From a checkpoint of a small transformer trained on Wikipedia.
Size: 14 layers, width 320, 5 heads of 64.
Architecture: RMSNorm before each block, rotary positions, biases on query, key and value, tied embeddings.
Each number is 128 + 24 x the weight over its row's rms, rounded and kept within 0 to 255. Layers, rows and columns count from 0. Numbers have three digits each. The size before them is the row's rms in percent of the matrix's.

# layer 11 MLP down (transposed), 832x320, rms 0.092, rows 460-596, columns 32-63
106:087116102107174126098113174125064164170111142146108160155153125131121122091134107119130147133170
088:103078179123134170089107106139113100086135133110145135115158109106103065130160167153107119166127
099:150089132117109098136081139145119159160108158129078142139126109122176152114118135113114087128152
098:133135136128157142136135087075142171135131120137108149100132130115116114163127142148142140134160
102:099121099138117140064118118131125079173112128112152139107151099154126118114121134127083137126148
101:054132143150108139136161145157101096132142097160124140127133146136085117182097181080155153117142
092:165140126103130183123113105119125087133123131138148131110136160101138134159133122091092126130123
091:192165124127146141103113138104144133146144151129130084099134117127126160097129114124131156213090
105:255158152100124105112153095134143116154131116144130139127134175097150131122151139129129111101103
099:092118134080113107081160078112151113156096120136143099121115145072160170054143124145161098155125
100:120121131166128167134105109087125120109148137103125125121181086144117138187164126116133118106157
099:104175085097120134124101094128160126125115137137149146126169152112075128104135066117106114145139
099:108147125156130136128104112133091109112164131167135142158136124120111111143100150124135138140091
103:143181144123130134141141100122096120152159138115117142143116136144119143148122147143146139119099
098:118122112116178096118142119112124123099122117108090140105117153103178103129128113115119105160119
099:112119145160142176080132123120136155142129105146126128108088111116143102140152172126132139156096
104:054091146101134156143126123117115109095133096111096114155083117134130086137150162107108141133111
103:139116132135095118090134172120090115154115077134116115126130133127150096143165122073139169121169
098:135121112106119104127136102137113173070157095169138099119122147146129116076157128088119131141173
102:116149165118122138148080141160104123092142154122103142095103134142121127092101169104112133138136
100:150103162147179141150080070099110140106105160125155140089127152153142090153156157156099133115078
104:092130134107089154128141139137113097147093103104122091102147131151155123112122149107134155122137
107:194103155103153136134149149102179106107105130143094145132119098148120128095119165123143135139124
100:137130150133138101130129111139098129133111142160167130081144139148128133098170124097129136131161
104:131164124177089100095114171139120138110094109165129132130128192105098118110159107123104091151138
102:091121144145138121106136134126079139139129161133158127128169115121108145111101111165160072132105
098:093138120122141107116128125136126132134132102140123121145109126149143103093129098161136103146166
096:077135118167152146157123136119138104075109117126126169171142106123115140126125111112170136146165
106:133141091103139118128114122164162132106115095132145128121090155130146079099118070141132149116153
099:101124129130083118108140173156173138138124124104138114135155146155142092119100152153151156141159
100:062112130159113117119100166178092140131126131143136148156122133109136101137130138097135153087131
102:128112105139105129165126143121133106121122113127119119142138158139135104134128153109089148155113
104:100140140098125114126154079111156108109151147139113107129130133113148125109089081126124126152145
092:245129143110122092117125138081131130147153133132139127160107148142143143141122155121185175068150
104:136118093114120105132133159129117087121108155128141135138117151115118166118106142130131137113128
110:117099141148139149144110102132154126125160086102094145092091160146161145125139119141115176100160
097:228109118132138108073127147103142082175129137156122143126110143116131121109145127081140140135110
097:081156123124131126146103127140128132080112124113136153121121115206108158148136118093164114133104
106:154131179108092129112140119131149123140087130118140103112137103168086159166194092116146111128130
094:048126120154097145105145146154122103133103128108128109104155119138132132106183085110099152161140
100:013158133118116124146122117147126126158151149122145107107136128147152098138107128149138107098107
104:183143126129093153170122154117138101159117124127105142124109133109138151162149108112130165131127
098:116119113123119123121141079177164164127153106152138156151151148140149110127142100134153149128162
094:255124121138119155122135103120117145098178155098100143106121172143134102135082132150121142100107
102:154142146124128122133152112178144112140155159092130105131134092140124111097084132150106091115110
100:197096093082132139167153161143082123166156127158156141111096095137113115112124139150154127143133
096:101136137160133114146112084140038152156117122164155119107099165139096115107132119190124117126123
105:137156107099098122083136143153148136067128073136124143129141124141096119119137112097087143113136
097:153128122119109131113128141120134123080113127137150113101091091104093127145138124121150084092107
096:234121148106125108119139112151135121120123125142128135155122092117145150125117142137100079115144
102:152119140119154113141135148163115144122158144154120160131173143132141114108125127145113126167103
100:206140117120109140107141124050115133103127137119127058130142086103104105132107129102071110147108
096:064095100105111139123135172085117108123159119112126138125117077124125083179146121151134134157110
101:125114118133106154116108078132168141174114115159131165101111109148079131106117140099139156171162
107:099106126094131098156143087112155132132131150121102090132127104135159091115105094112146153144100
095:086114088112158126156160145148118098152153120132107138112101147108126109142133108127160116160112
093:067136102122146102108134131144142131151127133125111105128153119162140165140103132128088145092135
105:160110099090116144142113138138123103132074108095096101134105125131142093148123134090156109160103
099:251145195141135129128120138169109143138142095125124142140116158171141082126104073134148070120096
100:137126159171125139116125085136169151128090132129119160146155077126135121169100131151162163109085
102:175133138159138120105128113147169131146124144108128112141109141133131194146124086145107126131150
104:201125122120126142141166107135131129152159159141119094146173148119136155116155095121101111123142
094:198125109091185124129147155141126122132125075129134105123114117151145106140164107117141182094175
103:148127139115108129148080121111117141139184103129139136098115155139092102126127129120117112140141
093:018183127129096142105138124123140133144134130113130154117167151143118164128125112138113109093101
100:119143126158130091105148147131139137137109083129081131124130114159114139122150128107136138126132
099:077127094117119114166127145127150162088140204129092171115135133096150140147137115095124145112127
094:143107143152134123128140105145125124115116127111116161119111116105112168121151143181114087148119
102:110101128131137099136122129127155104129127114124137100111092146140130134101112123147189135155139
099:176129113093141124107159141108112164149106111128144116130136178106127128166147102116141132128105
099:151108143096174123108151175108110152109166104095136112137140153128112150122133114133122109112123
106:155140133172131118133108128162106138147115133118078133114134118134134125149138131161146127122175
096:101121144133109119153111068098131149131104109150162147116133149160093122105125097115092153132133
100:156112150101101137125095126070157113142114112131133148097114191135121126161123093122120156134125
094:229120103070135127143124158132157140149135102150111108088133153143145163140146126160114170139130
094:101125120103086096119130110119113119138106140082120097099161111107104164134130151128114118142125
100:073105149100125118125120087078126149142106145187082154119115169121100135075128128116117135174124
095:207101140146123096102096097098131049107137139107130099126128118120166135144136160139154111125100
103:085136094128136106149102137127192128161110177110123158133100142092153122132114087128096088141115
101:106125127186119115104142103095140109110101088102134086109111151095139150099106146154160121139127
098:126164135155138103114185104150129113155127133109120127123130157132124139080123156129144121143142
099:067149169132117078119154149141145155122135115125110129195138144148099119131128098100134120097160
104:151091097116130125099115129152094178119136136132114109133163135137116130140137086134092125147115
100:093133117104151148157117107146155158109099146127108118095149155155189091124157080145143096119103
100:066121125128109124134085139110139108144147144154150164117121121108111118134144112106151131105099
107:110105155162148146147179087132115120111135106145132122152138161135138099120134090146149101149097
092:032169139140100143163101112147118125105123119117123105139126132142164123173144108108121162174162
105:154114142129112100149168133113172141143143101070152148128159095142117131119114124104095125106118
102:095117158121101110111115167155125128113125125124165144094134119174122171114070122136123109125136
102:153127135141119137142130127154159137166084135113152140163123113118111102142154175166128131169139
102:170130118146107140138096148103085129136138082103154106146191091157116172126127137123079139131163
104:120123099100159128129131133123108094132151110152132130114159164111097112139086132140129136135161
107:123103159153121178149186100189122130093143099121123139128111158124145147101148149145149132139093
100:125134148116103173100144108106098151138080116127103165149124111138105157083117097160091129111152
095:068125155143151123132133084134155137090108124162116163134141138107139142128142128142127136144097
100:146152149102109149136127154106122115156084065131104135162118130123128135140115132146118157110128
104:167132118102182143131123153168155124141112076083081142186110113104110121131097104087111090124111
100:080135150111115107099074085110115144122134182132115096121168123126139114120135115146122125107144
104:081140107090115134129144107078095113136149150119156140110159134148157106127128134105117120132155
095:169116142137170109151089133119128100143123098159122119136130157124096136133125134101137139137136
090:213102114155104124123156133154158164151142141093081102132163146112105134108091117140156120113104
094:061139145151103133139103133107119138189149124168138114129146117117167135124057076097126141142150
101:137106107135132115136130127170086108122110135075175124138137118113162097083099140135142193165129
109:024122151095157145137162139144132109125147148107109135118089143138103144112149150105158115109128
090:085141101128160101080148118184140140148118096143098106148135137082140145103139113118129138138154
099:151128109081080150120162123124133125105140166103176112117142127144108112132127166122135113132103
109:056100135149155101105142131093114109124128128105141141132096128140093108152117108153112109163151
104:124129125126114127097177087114125081137131117095117141150141140185083101134139117109111147158132
104:075086134162143108089113153174154126083131150107109099150139100127146124148091124152135185143102
099:142147122140090141076147144156130139084138161175154151144138106146128101116107184150150113118133
105:209134143141148127087177153062071144119159137153132133161117136166127154161162129083133136134147
097:100137126136107118107131082117121132120127156117133146144104136106151116102133127120131134141156
100:080145116129118122145116126127152143114152142162126139111129106108162192132117149143131142156102
098:129088162164115129121116166148113134086152154126124110131151101134127160076093102110137087147086
099:120127155125127081157128129110172112116165133158167151102130128091121124165139093131190080100136
098:136133117118090129106130104067138118192125120146138117088161145149151105110105173091139108142121
103:124107152112150128103127118098144122113114122134143179151102179138112153155134133106107153104153
098:142134083163168105113112148134170160116155120090145118111088126139138109127152169123153126083157
097:121115060141130103085127144160127109080124116051103142081098087126126115117093105096126165169131
096:054149159127156105134124142175167138135106120156139125112122135114155155132105118130138117129098
098:174133135186121160139119190085135143145098126117125143144111135139143110133144137118137095133128
104:045148122153124124135129176142114132129125157109120141116104120167148192119118131112108147066120
104:185127137103161087129149131145151151126060108133147140145125107139137104099166125120127140119150
102:133151163112112096145126164104141133086135117108108156143116097160126148141150122156117150088092
105:102158150095152123112101130133111116138102111099120125121130143086098134142139105143131085139058
097:145131154137068156128175128153182118172114140089095095113106089135200124145109134142129151126124
098:164115116142115066133129144131109151098190098131142117082139137133124123153187164087135117115101
103:070164145146155144109154136177135149130113162078140139160107106123156151111125100121142122149125
100:171086110092122141105149148115131127088096141114133151133096095152150161136120143159129186104117
097:090129126097133119088188134136149131123165140128171178120150122141173139117146127166136147094132
096:069162131104123134137118145150160135126114136128123080136115127080091114155109110150129141126140
098:255110114102123128149137149112144140144115149114090175112085119124103155122143090104144143142104
099:224117060120150127132161138121142117092143133143115116134122132158096176111104147141124106127161
094:192141174146139160114158151134122116158104114108153121101118088157102134166141123099144074122103
089:133160156130108152143122075112100144122140172129110166091096157120119155110175153129126120140135
100:118124089146114115107123106091094112104157141111159116097106083141132088112161152149116156092109
097:196149106134144108126114112127161077117117133136125165129109156160126115092116099144154111115122
# layer 11 MLP gate, 832x320, rms 0.0915, rows 461-597, columns 32-63
098:130138087117140153108134120122155129125110094084133112082137129123080135131121122117122106164107
097:124130108188122119125188118179140116160116128138164124113175141130126159108146107125159127091107
097:107107079114116127105147120145137103121146123097101156154162105145102104154129145150110155126103
099:080168104147161139093173154130111120118149071140146152132139132108124107111146110152141091108125
106:109121124102107124112133099157123159111136122125118121121167119120157048110119124114162164111093
092:073123123114124095128155115116108107096110095144114138130129091147143104125129163138123155154113
092:090132158124108146117142135135131121092116105144132174135139138112173125135109163143123098123157
100:132141154090137147109108121169132147129119102097103137129149142091103161119095153109133110168140
099:126102178103115114077101138076100157142147161170148120141125091103118090131134132124132129133071
097:149084149132165131122125147118126142151146121132117133140093119161103144071135130129138124151119
098:184140175129096148138166118075140183098099142149101103104112115105136140074108108138137094124138
102:126094149048101106138119161170105122107117148118126100090160131121123113108135138123161158149156
099:144126158156142165151069098162125154138138136068121105151151151134132132139168129169168127104073
101:090185150158128114124087095106148155124117130133123134154141117116139125101160120144087143118134
102:120096173095153141158126142160159108130163159126110128146142083090170119108149073121102165162135
093:156165106165128057119125115140121121118096128106136148105148112103133159090113114107135115139180
102:110137112151103142132134157140151139143155097135141135119095151159172140118168150131153140109054
108:110110112084139122140082123105161093149134145135109111179111112120115122127129123168153118173106
099:150137084144087121138172114080145132108106114110143141119175139155125124128129174115143155169116
105:154171129160156134096089107108116138118164166108136148126138143140145154146127142127114153112123
100:109160148118134120168136150152109125125166139124140138159184157094119089118114140109109106111133
104:158115119156136172124164138090157093076143150112139158124108093125095127143138122142157165132125
098:144139112145094115136114072134105146129156098107133156116148122122125095119112117130157128110125
105:128143116130117140134154157102121150144177131131134151115114155151120103108137125169159100143083
098:125124131124112115123154115125080142127103124127107114130089142147140113125168119120111137119121
097:115163117126150082153167111140127094171105114121154129061128097148149130124108097143098132125088
095:125109122190161159109080117125185155089131147158134112155120187092129101101112128126116130123098
104:153108142095145109140123142101146121132142115127098145173101072134145134122174134115127136082115
096:128130155175125108123159149104131121096147053115102089154134090137139115124156150168113125140107
101:129119185087162136122155120140095088132105146100128119118136150196144182080133159078070132114116
103:113098170143119165161128164097112153155137112113082112138087202123180158119104117114138133139149
101:100137119125090121133134122105118096113130144121146114161159136103127096105111155117088124183116
093:040122125152116137117120139059118073061092153139123142139104084148133132104100117121124110131095
097:155109138129118113140159110127115107100182127135133148099133126135095164104142138126148154133145
103:130154118197146085100162077113138093115098111083121136104119108123113102109099143129108175138112
099:095092116123119148163083142147116097126107161128129157155115111125156096134167138087152106141146
099:129171139130115124142117156094090145120160110167093083155132162155145118160130168146140122111162
099:169112144165169081129144170144110105122125108130126155124177149109150125112111135191119092176135
099:133139154108140067170124146122116136092137127099126094115144115148138145121137106148124128101127
099:155176164139141140156116154098100156116142118146100125165109126090138153092108097118121094136123
101:153074128105143095135077106087097137135146122158121144111168129142128145132160089111129141126120
099:119113148178123119126096094158135128102137168150133116105094134122110151069153114123173164108152
094:075119161113190151150094073102110107132152121159102121111124116099118096130143185074109069142087
102:169157142132048123101087122153164083088142164132108129134103122090113167134093116171152131146093
099:150124154110133132114136107120140109161135122138120117143148109130124107168148117132103143168107
099:116098132119103127139093115176132130120152140122103089116145117138119158136126131140089169094135
105:115118142114141080132167154094179094116152134125126160158106125138101143124166127130112103122126
097:134115148116134146116116142112110150095132130122149100150092116136135109096108086096155114128136
102:122128114129176130100119135120138096128173157106135067152123178132172129136123124138140136181138
101:115144144128140152106123128075172074078122132115135108088161117164141121105112114098125148094157
098:101123109121166121085115159156134144139133134159122099123129080146125147151133137113139127147130
099:136165113108145164126163144146142126136164114130161130131100135095150084075103133152117179176135
094:102132126145120130119133126158099161085136114096183115155155139109144160121106082182123134130120
101:131106150089127127077177163170131105110139112091130125131085102103121137091107140151123125129139
099:203109157113139133137122149149130125166137092103116128126129124136123121106125125121134109103126
103:122090101142129149135183102107088124148123063113166100141123142118100161128101126112164110144090
101:092119157132129149180124110133122111169111144121121107123092120118094098189119153122137164142138
103:104154093125161122116113107102128115127130126118128139142102166109104118135124113170088152124083
099:138113136146162123115121153074125171137138149127148119150143172131123131104147150134156166122132
103:095138099134169142138136120138141120160129094102105166081114173135100151134110124118135149090080
101:142121134158119125126101155106105103125156109112140153168088192103108155117120124115112112099128
103:189131134144133153164113105133152105182172161089114140124114145148099112136093138133131094107140
098:121130151133163098145128159106137120101173170108153110133127139127148150112120135178110148142119
099:106151150155112144129156139132140131146141134150115169129121106099057166123132099136175179143147
102:142128113121088128176155149099111131086109131113144147133126106130172111118129108161133133106127
102:136104135174124135109124157124116099141170136098126147126119113104143145100137090123120089168124
095:114124117123130135110131184113114081130142110142163144156092136151111129128128119126125147086144
100:152176125142107115097143124115147111149156164103143129149129096096121084127163120160104188143113
093:064104109111164089114134154150122163166099135140142125120137121057115146111147131142118126133155
101:130090134133140106153109110123084152112111126107126111164135159150127079131107188162132074159099
098:190148148116101146128160151105159135125122128132146117132129137105125093160135124136124194136131
099:162142136053118119113135139110141112114148129140100133159136142125068130163134183128135138103095
099:146148158148114147117097155131108096127161112142144119116099181140146143139180150122137073139118
101:136137143162105141103116135122105147116126162126146138143081142108085142105138137133120122107127
099:120136126149159144131106127125070132139135175129147146190126157114161113128168116133133160152130
103:140126112125119116128136134111157129104141143098098107104132152158132142102172115150118183121111
098:109140123142140103116065087117135096122123121120089129146148103138192102158135147118161136127147
099:125151145117122121126144126064079105114132082146131154112188121137138138124133191139166193082120
100:132119163105106122153104147115133184122143134148161139174124060109167160119119167092149135092158
103:154162126174134086162135174158156126119094114139140123141107160114129164137138123113135121125126
090:097108113116112100164142129134117115160130133084110133152145107145104082154149093176139157112149
097:107125173116152102140099148123112139145108142116147106172107147147146135126099158086154154159112
097:073099122119150084170117119133140087159116161128102170141092165145104144116137127144113142118122
096:156107123108153109107129140130148096092132148128146148119154079125108078130110151126128106118076
103:152142099139124144118100126081141130127152099072084136144093122118109138151124128138106089137137
090:143103087140149115117132140144149118159134123121130142105148145138153084135142102077118103134136
101:138158133141107092098114126150120098146140116141097120134146135125143161170140139079085142080113
098:105148098163114135172163155122119108148102168125127123098124129126125144081126082169135194160123
098:168172164140156057129126092104126154108162161104155117192141113149130133131138135100151147138122
101:091142085163155123138131077096122156112088147083152131133151120195149148152116176163111136106142
105:155135138164114170122146159162122051156111144143145136132107104120146189101125083107134131149105
099:140129122104136132124141161170118098100114125079141131177102135115138092105092127138125126110113
097:125129141132140173110124114144110161120129137145161162126143134153164128145139134087140127148124
092:151106117157146135150164141174128101103130175161092156113125146120125167114114143083088120121183
099:092097116100149130174058088149168134123152167115100135117125140130128148143121147096157137135158
102:120149112159135107118136136120143131123110184135110143120151162107115128095137077163127134127187
095:152146125104156171138126140111092104155141051128164141193139117098144109150142110116076108123157
097:143105094096123125146124138123113119119103129161078150134134109114132121134108120109100158137143
098:102131094094127144124146129133135122103140127134150158139139142117164126113123091131126127133094
106:157134099158152114127143129144090087128130129140107164110105098113093083149087144141123157163129
099:112083137106137142147155137101140096152155104128143116113147173134125098121067124118135148150125
101:141105154136100109130150143182145120128129150172163142128125107106132138157099083149125122099099
100:134144118136132137114112090141114129156097121175118140108087130097127132104136109141114141138085
097:102170129120121147127102107191144115139098149130151112115095130130096109102135136135147142094077
103:128140110129124106140128143114128086076128137087162103117129084122114152087127122148133128189105
098:144138145137127101138148114083121168100076180115092120174084103134157148127113141087142105095140
098:095130140095163106133154094105139128125094095119125109172140161137122133130130136156117150116146
100:127138111134129124138138143141123161096153144126127144093146153140124108136148107105094126166123
101:122109130119133071139164141137108092131105143089124045107109110153115123175102130167133153139153
100:139148174143102121131074175116112121092140137105090104151139124120109126108127116129146074121096
102:117112133166144046161131119133148082139126101128128150128141128119180133128120046164128144176113
094:087148132145155161078153121120148136087134100111109129124138114126121076148140108112151136147080
094:090117152127159137099134143111149160134113153112134110141134117132151140150114163102164127120101
099:146103117128125128146096133134129167155105113147117141140104109117162141124147096196118169112131
101:152089144127137122140105151116126110102099091148140113150090130114147097169125123151128177138181
106:105111129138172125102144123112133160109137139081120122133155137091130134118146139102126145121174
096:094104116141165125131129177121105155144163130146135116106128129126117157164125146110074149155106
098:119118123133100129114131140150122103092143128132122128132083092127120113140148105112090155134102
094:156129140141110156184136105117104084126112111099119166166158161132121160124153115145118096128113
102:188119148111104089098144148136171105183117115109128116133140143121119107137120092160085176142187
103:134146147120149142132133178106123098119105195111102144101124137157120142101133129116153087131124
099:124167145075146097102118097120093076157104111118176153137131151145154087146143119128137145119110
101:104081077123123096163135146146126124159171098091094128105095110114096094147139088138102122082140
101:111130124112080131159144118135120111111149174135204127135162099128084123092124131111127162175112
096:127118096123116143129111129122125071135124122082133141119161125125143186126131098144106115129105
097:135158133094137141150093107096162115100154150148148129127086130109141180121134133191112132158090
102:126112113183086141106201131171114085119134129131143153117157097132093125086124110156107123120097
100:114109078107105125137139173144132152140140145090116142163137126102142153133157115139071099125114
101:107148168184158138094123110126109138111121119134111130132127125094129106112128122191126186145094
098:073083140133109122131155150080095062096136172132142136104120103119146117119120112131087126157124
101:111138117130119132141128114113125114142133088121164135094116110121139095095115136166142173174101
100:121093112118141138160093157122117155157148157147138151159112124145123129122142165137149154162124
097:059131099169109135142124103156133164116138142140106138129177139154137101112180102141135146107131
102:152124071119155139148155157126108120118118120126123179138115107122121156132087138105114132112090
097:110140105133112124119116126118123118087103118096159162119086118167140190140148121127137141133151
102:178167114150103111121142116101091138127103132089130127128138102068145109116126123124149146123108
093:098102123172155107128135113163164099122120110106159142086147148148108097142148101133108085160090
# layer 11 MLP up, 832x320, rms 0.098, rows 461-597, columns 32-63
096:137081131122169136147149144119164152078127071126149133162126114134153150124132134101129085144157
097:124154172092123147094151138124144081112125090153145119135146148128077111130126128150128104170101
096:141136144147123111110180146140108110155114164135096126110152093111155148120106110088120138125146
096:164119138110082128142120105108116136127117102121153117128131149157119131121123127141164093151156
105:130107142169130107128097151142111128144147108135139162134134128181194115133102117100125144115153
104:179114134162091153092140164128126120139115120129135102139135147135122147167086101089159090087121
090:109132136144084154142095150117125118113128068129171142147140106106097109116085119150169154098138
100:180144129179114117118111144112137129129124156114122146125140100092115119147139144151107133164134
100:105133114105140150124105098129163132159128097103136134140118129140109111142146158130107144114128
101:124116131125145155115096146114156148116124138153128112158146114125088180130114113124134083085111
098:141156073111117145125117139134162125084144106116131136134149084098154104116143079112131113149114
096:119108159146129122106126096127107148166072156148134128112105100065107161104136093113139076148051
105:127157118168104106106113151112135151105099102131138157132132134108139117163114105144111136118180
097:167130163137110135151112082157169068124146125121115133137119109122140157133106087151113091136130
099:150103118137106114155114107100129115104130121119112134110117071113135141153113092169095148156132
094:193147152097145077128148168129143135180110135136150119130099098085124128135116100119126118137098
100:183096125163159123110159132118113159117154162142115101071118138087113162094158096118128173124128
100:128131089142138117144152113128108130120142182135172125141104129144149132137165143120113168098113
099:181132163068102187132166136144100140123142142153120122110152146070150113150115128139120127174141
104:145125142139160093129153137093077169101163118113148101164136146115084157096126133153150132123145
100:135112101124108123133099113158132109097120127101115094133183131137162127128143139161154068130120
102:136164158089133087157137132148102099102140154119149119120126120113091101100154066143087137094158
098:076121131151116135164102148124135155106120144112108148118117136158138139134112138122138082153117
103:127160121131123146100099108115096126130101154123118130142105114131143138199122127148128093164076
098:081120116071157130153106112125111132120107112101132148098143151146142143132108099129118071165142
093:141161168145094169103132123116121162112140151131139174128119126128152127129171117141099128095103
094:158138119156100081104113099151133148150150140103111139154108138100148132167125114149090158145078
110:122135142106110121169149150141135099147148130128165126104096164078114143106115114170053147137111
101:144116150118098063074102114089163083125179092132126128118137107135126162095155111131117144093115
101:116130195126157123179116132135101108151111131148151139112115149156149110104107099114075135126098
099:153122173126121154141171096119106120084139148137121126149127143139111128122135129163153096151124
104:134129099100150061107152134164132102135123108146128147091157140090101097177111061169136144094134
085:152129128111163131092160149136161126123109136160118097120141141158115157135115092095150116148137
100:155133100145139149120112131107131160127113141143113089083128123122148163112145081149161121159114
104:122117148147174104141112099082107146129105121133129098168141123134165143129087155115144112189126
100:143133110108097147101127152113155149117102106124129129140113152135148151148103130115110147107092
095:108123111097075113120136134145118110129160142140109138114114121152127143148102099146126108079157
099:130127102117101115111106130112097107102130126134115124137142112119146137134121186114169115119121
102:088113170106162174176135161115106113118145137132127133131111141177113138137164150123110144138139
100:090107140120116111130168120112105108122130106161114101118131063121146121141140110144130121104154
101:148131135136151129110130105098148095144176109107156125124142120107122209127067113116100106191111
102:055104119129154082162111121131148143124131150136170100119126151143142142134124127088136115117104
092:191100102135126125166133171138133181137112118145073142115118063130138133178123139086117137116111
099:113129103140123107124130118126119164155137125118123090122103138131131124129131146135177119146144
098:119109116137145102165114200136143139151129108144124170186146147154159094114101173121112101117114
100:161117175114126140141216143091128127113104134109118119115139172058116144114134118132101159099116
103:096116111148102108121115134085163169122119171129118124112119098085121154151133104113117160104132
095:128135115131103152099111146117135129082082139121109122157173150116127104136113135147131122083141
101:108156158135105166151148143083105081166133082141109124143148146136106117147147151158130111151137
099:097165151125115115152160142142114166163094117156128163118137118137125119134137118096118054121131
104:135131118111082095103155124129125140107125091080085146126118101107133170115152135130110105155181
098:166135119131125160157116147138131116110128126097128142097118123118132073146110105133192138136147
089:170152142153102147092171136133166089115144151120096128130083122137089124149116146110122103111126
103:154108130134144111102102144147133141117154147072114105133134116152145108147125132147123116150128
099:130129142124134101175126141153101127112105111115090143180156154098071071116141127116091112158118
095:149121118118141138081080115136146143148123143081125085122102109080126121121093147122125152117118
102:114123123122145119147118132137149147112094104136176195134145155137181147141100132115082123155160
107:106110143087137150175109157082159122115128108146069084153103145126130074093154119099129130122122
098:138153178152131105124149091082125139166142127120158104127113127135103075197113093077145126142100
104:158103141127096140092196120124113117118132122143155144115147091118148154115114135121116130144136
101:131098145145126106140135116111109117145130114093125151141135124140127097117142158074087124155105
099:113112119112120166129153140149142153118109154125137134077157145115138134120161108126100111129111
106:121149090119137140111119106138113167185124145131103151106108140102174137077161116079127092141125
102:111156105115093110103124122125140113138121121131170116085119098115061115111152149152071148087122
099:165142110150124133126123128104122165093138100127096131153101117101138132109126157143103122115148
102:167112132130122115178082203166144152131078128121107157097143062136174109163154134117153123159134
093:154101138058119121126147127140130120122152102177162145113147123115154154145102096121142142120157
104:101149130132164139158148101102115130158123127111114122149155116119140134120109118127093125084121
096:128122205146144091144128181148163115101138141138145097120151127086104124110162123145102165109120
099:143082136138092093142133133132108130096109118092135155117092181124107140151200117144135079131116
100:132136127136138144118147080108140076137098104157145153144137161120190118115103168157094110154218
103:133143139126126143147122170137172114091142109091102127166139146178126104122104137109165116163100
098:102117144084130106174144098156133075131104138130140141117118171132172114132121116132166151152121
095:137136117130136099152110145109110133111153137087139103105161178092103147153125093159084097115094
092:148167190164071080097120176121151118113176126121145108105150147126147159132095127141164108117110
099:175131106113170134117071094141155130106105151118123088119121143130155104129094100110106124121138
090:085130134112109149138135143131119156145126122183181145117138120104098098133132102087093123118126
105:155097151096106122168107150149155122165115160130115113099139092122123076155132132154175127130099
098:143163115119144147099117086105138111146181155126128098120135100117161130109194127095168131143118
099:159110157123109150132143109138124166112113125142113159104101109145148143139144125158121161098090
094:114155132122089153136102118145162096127144154144116107139088131163117128119096140144104149109129
105:117183124117122123095145185115141115159166113153085175127099169146114150156123124127078171086128
101:088113123160134120110145143149093102161110149106136091158125081102093140157132126144080177119157
097:103059133116149113142122132158119116128125122140154134123151127132114116206159132144106131133154
102:135138154102146107121084087109170078133122101087142178145120145142143112142136159131139138080128
089:119129104128127099089111151117143161135138152136097103087172115113129089110101133084140103120098
107:111158116140093123148208120166115116181105117132155136098119163112145107109096091098115099134116
102:116123155096140136141140116150077121189119148129128139152135148144135122150129143138136159116157
102:099129095112169179153115092067128105169123124192142093092116127119088108124096182153134125137148
099:148128158119154157130114161108153133147145129093145115140151122094156126122118152120165135147155
096:145153137145135139097149149105106145105122129125118186109114097100077166126137108142075100135126
103:106097098142171121141140154133157119087130110115141153105155127131149143151120140155124146150060
098:143143141144153140142141150138111098130132039110122115132127065123147160127118124163138104115141
103:152130137108138114112143147144140146070127103104124117130123116144111133144103130124101158122182
097:128134109157167102080131117131127137141126134161087123136102108155124109117104114115134161134165
102:131086148123135192134119075163131112109133195151116124143134122110138118147104085124169081175128
086:153121139160094182163195128130115101131130114114137139141078137151131135095121150141136125129109
099:130167072137104127147127152155114116167128116119131161136123110134136128149155137135093111136121
101:148098115141176139129116122164114126135138109129133135126118151162147106176126153147126152148167
100:113161123110147109151116142144157125120127095149113108156107137116127114100125116144128055141140
094:129103144144100181122098153121140130129125134154099089142150133090088086098099100109125127061130
098:109176138133143136132073126128101142105139092147076149103136137157122143128125140124130092080123
102:143144128112150113129135126111083138158116131125129178120117128157108103095110121114142156089087
085:124145124149139107144131164126158110088146098115151128133139099159113126147118143149096158105126
104:149103113155128166133133119124166140130128118153137100146124126141172115124070110088152136153128
100:115134072101153121129146112156140095132123126085131130139112096143147134118138127124131125145142
107:133165123092094136137132149147134146138100131115137135111127117134139104133141131136130126096096
100:128120126122112109133101165110117151102095137175140163119106107116164139134101113147163099105134
097:130116114106145095120144115140102099176115123118196105103146105148142183133139131109164156151113
104:094131128092151143131149117130112132148134112146139126141154154129116115112144131096154097146108
090:134107180124171116097114172127137158098147135124131148146139133118101096119137119132120148105170
097:114121133121138160109147100168103139154076111100134111085141068137099103130134109149096121114084
091:133120122134179158118104134116118132168163161158179121151095126160120128144174134139116160139137
101:142156123148140131129087150146145147126140110105151151093135128163131127120086108126115188127130
101:158141113128163180108140108110175128126133114150117115145148116144127164158142141168161068120147
104:181137129094120125129118133147146133110156065124138146072116123137112122129147111133080107083130
093:135125155119149132098106180094153147108171123131139143137090111175101159074128153139106112116161
100:112131144144190140124157150125100138124105114075116110130108092122105095140155050138108126127137
094:087115136130110103134158143127086061140136117095114125152093166122160126146127124108120157149097
097:187115157156147125170133157136151087134134137149120116174122140127073135153092106132136135128130
107:133114115115098097139124147127106164155121129100089116101139116167107087129118095142142124083134
108:148113128143155194132099140141123124101131119107126161078101126177087143121134116122114092095130
100:152116151150121118123164120131104095109112153180117107140133118128114079156133102134132116108112
101:114118098113113080174161116146132077147126171116111173135112114179108116065125127100123181105112
094:153140133139143152133082113118134183077125095127164101091119122150114146114123120136165110106129
101:127127175162130134075129152137117163097107099126095136141139114149120130131125122135092139125125
101:144109128153122094109135119099134156140107132104148150144152121117130112125135114112154123083112
095:151137094097135160129115144133133156131123115174141123105143184109096117116121137125130161171131
096:107127116131116143142125151148084153149154129141126088091120114126126142186137082140144120113135
095:135132143139159095136167144139141135127107153122082112125100064102119162142126098118139128122144
100:186109150081119088167132159122144134133107145106126110118127129117109153124173089135099096147140
102:120102153130172154078125133140137094137103122066110127109138151085133137174106146129074113132135
093:149128111087114147147104173116149158135130114114189138087100116093098129152113170154111157120118
100:123114141081118134141111113108156120125112060170101135114097157144106137115146087089155116111164
100:101113141140149089109126067121131137159110129129090112152146166103140153113129148110116175145147
101:117100102111121163158082148133118187151120137168162152149132151112123127164132109096115144098124
091:107184129148109097114125085111122103166122084109149115127176153105115155074120150182127102141141